{"hidden_act": "tanh_gelu", "norm_place": "pre", "tie_word_embeddings": false, "init_std_qkv": 0.0267, "init_std_down": 0.00412, "beta2": 0.95, "max_grad_norm": 1.0, "schedule": "wsd", "dataset": "wikipedia_en"}
Each number is 128 + 32 x the weight over the matrix's rms, rounded and kept within 0 to 255. Layers, rows and columns count from 0. Numbers have three digits each.

# layer 10 MLP down, 512x3072, rms 0.185, rows 214-313, columns 0-63
136106172154105136126091097178155155176143145130153089085118135106111120143143130149114079165166152144162129177087115177075152135091137136152119118140136115154105113142112121172106077183164159
114114126089131102142100179122126108163123107134094108168137132125139112151114128139147141134187140094183128131147110105130076148151171120139124101080161169081187154076103114120141167210121111
164126117141114128140129147140115106119136109143121110140112133120136152111130182127122181114118196135117150140131140086104158134103058106157137099132212105148138112097120036099146140124143137
118136120154120176123146124137128102131150158130111128128104137132161147145095123106109053155122076113149131097147162146132100089132102128107062128089115153140086126130107113109143086111137099
118116100110104158118130126081091107119138105129123094094110124099089166123163106123042099151146127102151160106133127106137113143087089135169150129162099116118148111116127134128120148059146104
134125139102089174078128122103109134159109186140162106142132196087102115069132110112164144138120131148100184113158136110177162122139141114148142088124139171165139170064134192111045148135129138
167142111170167122122098131131094095183131099071153109111081145074107115094067123136121141103138196182109129113163104170132075122142097140176144142164160144106038197102132117109118116139168125
059147104141110129084062095127120155137145134142115094073114101071134134114132011131124152121146099124134129178098122110124092126084108146119118186143157162066091112155114178184107149106119163
184151182108151091116086170164115118108124145144144122142100088179129151147109182099119120185135051155125091175033112163115139056105129113131128133136141129158087107147160048082125106112127197
164108180123114138150110162206141133139124086123118067081137115106093139080143150103112182107126213102133126052143159060177176123170172033153119142119109091163153143103120117127087128117155118
156130140138083175120113139107068171065116098126067106117105070069073065139091177093106144103143076155126106122127092149132110135089167151138127137129140066104148114093121157095131093178141167
179128083147160109160104133142129126189056104171130153051145170159211141035097083108130104149151101123136137115155084130146170033142122106116131125158136085156101112133120136114163120135099149
147179089096121099139148143183093096173142106144169111132078122136143170127141106161094135136084186071123156128073124158113103129190115131188116148103137177175099130176148085140104092163168097
111163147106203107104079072067085145112127128105148129125138166130129117109089117136140166178107162097123085125147166089140148128134135115124143088172095167116045124118095136153087189163167112
076132081073134147124122109092173150177170069033172101153066106157097125114084134083195064100114153188086130099159178183060160141113125151157093195200191132172189137075099135121101140105168097
087156097114108175128095176125141160154116146091174149115068134052192161117116088101128196119088128135113153144133154152166134173117114111111119111097072101099186145125124083074123156136106164
152112140168128100124173111108109201130089163179140145124101208107098117106118127099114183175128142116128109194128134105113157100098151110132084054127132095147153182138091142116102099116077133
155134146151142152179202084125140094077129172113087130117100140148112096133071159161105120136069162086115096163166119094124116146194111153157121165103169158132104135071119114130094187123046126
149130176115153108152065173081164137093130167132108105115149156093105172164141148082168134068148176138075153146128139128126104120113126088080126083137105152077162146120076085127182093148187170
085178131120167133133148111165138135127107158169168050150118159098157161065133099100209144135104104095116090154141093088105083112169117163105121153152147091160107096083130213164118186163092116
135125104118117138125161145083118138167163175168136165102090136161129182102073099124101135183072108055133122164126112121124150112161145141127122194126104089124119128153099113106122154147100130
129068160112170174197144162148145134176138134166146167130093131135131187133136096145116101111112122142173067103126139103144151098156165171103125151127121051028123120109103192137101130103139123
090165097145167123144176132140078163175133243117114163130131166114130159116082169114101094148048177172140162187138168169149101150100163162074116070140124136150118140185180143113147118102066138
169113115170142106118124157140126097098135112087095099098114127186086122171132178151113096143135113175118074095100126157095174114155189113161077107136145149116097167121134143083109155166139090
095181181078126077131116068164100091071164131085143134120069141138064068131108149083113209127124162102143079075065069121139167062147109119154098166187157136163120114100115151138131135159070152
156120100095158182133142117148158136158133210161084144106101127113073137148121121164071111109111151083174085102147138037073112150091133125175123116142148137122153139156111105138176123075117136
094102193073132180139096127073134137167127185137145078153165147089141123080087096115154114105128141130163091098150119029110126110168099027177122152165120102099136140109116153130088177118126170
125155110114101132128053072111109152120113169129127145107109155103092140121131131181130126175155177098164076133148167110137147061132097155165110183167134113140061119119104146129102205150083100
158109146122178158141170095168097141131103123122132083128133131125065122128140167119073160087170136108161128099142112145139123148133115123109134119131101103175116203037157116120145166126159099
156142113210086152128067117115144135108140087132127134114151120118150110119128115089104156110093101113099090138137121124126082154100120119142116113118113062116104128162098098132110089127146122
094139157111168128119102117155167138172084151138078115143152115138126145100115035146106156114132127126149112094139094152099189135126179205111131126148110126087076108114114137109076134090199147
119122068152196122147137159071143102097129166128185108074128148144132113115130090110173127157170137132067104073165156124171100075145100144140132099131109101126085091110157072119128177134184105
128135177147147117138116149112141160085132113160104096154138227127105164061178132151173103071077127140124169105115103148151114102159129121107136105136172125129180125120108118125105096107096069
108122127090162121136140129146136154087142095177136092155097141146068109181131147144193094149178173119068132152132119133114165111177183070169130119101165066197145109182126115129074145081154137
080142134121104133082148130074153110139119141151158144112158155130119128109169105182089139128138128130101061160098084131117096158136091153174180173108145208091149178089107101073192145163096110
088118157160095142114103100114152187153112121146218163118113154111132157083177147122142133162198153080129117112121144132083118105183160110094146152173169121160063105088084125129105167067086108
141157128118094083093113075146114110121115131092149104110139155095160156188117121152116094088096144086110128141093096097168138094103133032120156082135126137119105137159111139137107095126127204
134174171139141123160101158108144103083082114099112097139128112125147115194102075137127110127165147164124095140088129095103136127126148103093100136157084129116153105129134113155103155151141157
122091175118108109083130103135187161167104139153136112128109070113108152130156161236126045151142121061145110106085080120087115146075169128202172062173186135089111111143137139107158170126153085
143096114102080153142110125081105124208175094153138111155107150113115118128116143096187103126096139080133118116155109105132150169128162122072152103135137108064145133110159168137144149125095189
168066160116146125077068155086161083058172197174174114121144075105135151099178057102138117145155138115112142137135104114145136134050112144114137120093119111124108137129113097100092194159228091
159059145156089160137133143131078138158128134088144122157156166118145133102113120134101084125100109157173125061073137165135159132096140124121150132132123130109152081122126111106130156126207136
100165173093105127107105102182114138145164144155166078145172191119223160134099097140081174152149129094103115128138155099117117129104154171132103088096115128111120096186101126162141137100162114
153072107136123075093116122172105129112107182076121141140150111116089093142129166134095151080127115163064114157114157087156114115096127121102153098109143086098123083187121149120097165120135044
147133113110103103131100142076104127159135165083104124112084089115134157119103177156144163107116120123122153084117111179124083138079137116091091111123158135118130172089106170139086139136203061
123116208148115126112173141073060143169143148074163125181218136078092099210149071092107100135201075091188153078102154149117130124167130142077157140133159116146119136113088134192126159148121154
117157131104073086114153182165086123098104137126150161121139086137146131066119145112131118108160025159118136040125130149142130093165144150087138128198115132081128095108101154075135138122131111
131192186148092162089114144105152076083104178133132136186103167092154153124118109102172172145162140082092125171124088123142112094145146160110113099121053165047086146099134154191159171128143151
102100112101142138141106136093177174093163145118132119063119134149197158122123113100143103185114103086161093120110078122150158060119065124091134092168119099118094128153058127148114101141084155
087164143142107117090123140137100142124142131093112099104146138154090087096146138107169158220122114105139112131140101112187126108146111144146176209108166139090131130123161102157122141081137136
111114137101127125131116113158128106152151162155106160136104136063129189179071157066148168139116171108132112129161118123131130128110166182104167113181112096190068149149111126129176086073085184
138112072075166060115115113120104143148117159116131132109154123123090153125130079118124161143102144147123117106169142197096106106138136133140132142136133136087126172130115118119110136139095167
100118179212091124139130157122162082043163128147214094099118128130109178100106171078115170104112137118099148174104095093083158130081089127125138156134138125099097142090175095086099085125176140
139153127116152195147100110134155109091111154112115187170105101139115133108080143111127124114139105113103128107094090075118171139133110185121118146077148145163149136125094098155114088112147160
159156066092118125166120052114128170174095132183134152169123136127113110159128145179141104115099170122151178097119083108060033124145105115161099107134108158096133120063130068077103142136102082
122146103116190133123192125157132167076049107149066120131063121116138133118155064172066064110165122105141147111113186161133145083075115142125101103208145179114090146091121087162156090102167050
134150152103132139084132076079151119078140131160126127146119128131099128116123085098154116119144083107131156155128136158130112120107160152114112165078091116132162111161139158201150112120112119
169104181148102147133135135162150071229125141115132127111109112126129108136131120133042134098127119107181173125138092110161067162137148138140121161093140147135140130106169102098163142120143116
148116148126139097121132192164125122079152088109150154164137122090176091139088137093156088105113151158164177137105155166144110106110066069148126118128103102128151087072119118163101140093114111
180179146128162116126171142124117084110173118170176203128043083133144150132144122125133168148127093148096104068107133093108089088093120106119114074178107131151133133189178122095116132166148128
128091123124116136096118091133216109133151134049143171146190129080089137202128159149112129128115124120155106135178176137092137112152180097118117129140097159142137129151172162098183083138126125
128176082155075088146126171124139128113114111115214111116095128094042126108160093127141108116099122195091099107148117150127107076104119129151062129166099128131060131132142129165174094171170160
104151055102137162114131085155148105179147113141169115137117109135136126149156096068116111098159157161116128123056134126162125117173147127182105121145084149120116157112147135134093054110104134
118164125116095129214149126119069121166119150097185135170079153186119158148127147102176161067118139169131127147135171125110134153194086209123134108118104152118120159059170114126161100144126121
127154165183156073137090100100126111160175121160144131098134106106147157140158105074113207130144185119198105104113134124118165134099115170141170121137123174124155102172105167152094105118171117
113075102147109161072121137096104106066168121115109123138091135082128153125099130146103120116127125089127200068113158145058144121140140162143116088102108143016172109140086144129155178104092136
089098154099173107070106177113118092124108145122115130125132103064155076032134150104142098113143152146146105130140086147098147103091107180142124110127083111087136168125125071148197128067141063
168155124126119145121214149137103117100096093078128093156151116150149134100120093122150134081171060109135102115123182167115203128140124132115142165109079140173080142061173093083167130088085126
125153081120184196073177106124127163154124150117153163114157084129182099169120115126147135121120095086136123123111137201146113123196111123212057143172176172048112146129137080109128124143115070
166135175159133161158126113145130146108095116139165114106185065135151146147185145116144129103086110190134110128065171117144148149075188106141140102162099139147161088158152064088134155086124118
114148093098128118181134127103071113079135098134144124157089113151135137119131164102152204140168104159119087162096141117123120082145154092203117208117139108157140097146094160111131120118105118
085128144152122082154179106166083060133143138090099096113137091076147186098104162081150124141071103130126101129141129097151055101155093089054114153076145139109154149110183104149144112121028159
095143128102136077119156083140087130158111132104144113104076116123196156133130118115120122142121137069096161129089145106129100128145154156113105121185168155167120120196057105184097108131193153
187141100118179170134115110165164149111041129127125109126144134129111131128170097082099188085196138135188144181181137103122166124099131122109122117163136126154109160119115136125087140110145099
148167087080125112187148138130127165031124173165087114083107181086126153090119120166147070100111165147122109152136106062116096127056133093161126094053089095115106151133170134171159116138152118
082166106126149100127089161090146126060109109128118171150104095139140138165067120136137142110092163124149180065106150120101073139149115174062151181097073133138073140173163186137188154132094128
071131143139128145167094139076164121125110160104092146102140100097123067096105175111110151186156203135147126090052132165172145101131183110140165099117173173119148136123143145156091153139072080
106102184161236133182117092113072185140093170130080141062109135115137186133081109169112149147123139100094144177135101117108142165199073117130152126088117174131096190131160110140127182128125120
124179149149103162164108112085108113139119124060114169139115117123135156054108128142103182177106114106153126127112163106179166125119080084128112118167054203114117173130145092147143108157117111
161125119085137137128121106081116108093201103147195107103089153134141097157162088164183161157114132079160157115211157067096136096137146171127103197154118114085119082076110178134129156159100116
113170163079124115118167118093123169094142133158202087160117174043110144106069125121087161118116143122141125147119143174131104081163093083111162152144105120110117158153110135150181071143115125
105185140127153126136113136115126135075131113111143111068122071128132152097137122076162151107127167125131140146147129136182093144121120150151155104145140128134082130131144164111107091130104165
096149127092118207160071135058161117169141115171164136130159153082071182182121056115087149110173149079119177131084163107114150123158088095157132130116107056142186160155118143146172102111122171
103137187171114100112146117138144122143143113088143082150136093112099166193102115104095093056100205125138144115098088115109164107082138095146109124142121152009148147117126143089131137121149147
152186193137103133149141191145121095141083088145099104140131106169156188127111133087151163122149127079106125147111084122148167104108064093137136067119105182092148179119164152122155126089147142
159082155096093129127094124180105175126136148164090142150104100120131233144116136153147142105133161119090174104088151191123054123139127085108202114129157139147128111068135152136111169142097123
194102177163102110117060136061156130098148185082166062089167098151130149119142101131055162150160179155149126086119130083103132132153101052091088139108150200099136109104083107137108117145157114
161158135086161129130109174111159126095134098178158098122116105135075119111145157097152139099072116150115108074113148111104118180128180100136104105123128155120159149162120153123100138126140120
128130078152139129133103130089120161077093143181141144072151158174116110134145042164148158180159135161130135221125150159150083187106135133105144119170149133106152134152158123141145120090117179
133154186097120144104158165117079172132084115117179167127139063207123126106153133190141138086034111040151151158107154099117193136149167129111192104202140152143123097074114141150158105128116075
143098143155131152142183119177071150134125141076057090136176074223114117136127145091138159106084139110102120142115169067107138093065158115179133122109107113156093086116118154140134135046130160
103143163118084096124124136147123154105109173162139118098204131097142152123156094110162170109125192120104140153075155101163131124130116166189109140118171136135133154180143140132108130168129094
183134162137089109178136117147117166148137166120135109050144098113137080115149178162162122146144073132165081144110156069033094142127119104122114070179152063151150112175151119105089092143062138
132057089130085141129103131212169092066082134136217128101150140089157108112141120212119141117139198144089144156130123142155139098160106108125131097115143127166054122179195069091118167094218122
137191108103131147085105145113095140105081112188104104111148102155106124137153120084113079144144142124068105176113097134116138079146108140144160066091143096078114067037122147124097132135080113
144133150132154133093077142150075106179134057156121167135104110153188089140133195104115108128215115075138145136091122099157104115138137118154131106127150108143115094153080167120159221112129127
178147136147228147099104058159106098136141119129081085141067119061122137151037130100119083123137160139089090161088178076115127121142122096104135136070169151121139120095050109146138100175149127
125166124087104091144188191102108138192159057122109117143109139103132114138121189124075052141095132092150081121120143107177075121138150130157129130133099125157167105074135174215172117095140140
104119160125086133123150114160177136160132095111120145110180133109142099124092079177129101150075096140113107095156147102111131088181182178097121089111162122102167115143093191126130119127117104
155122114118062155155122151164107078152180145149156100104099089106115134108095134186122073115140136128162153158140113161134128171136153144172195129062134116080106147158138119096187091090162178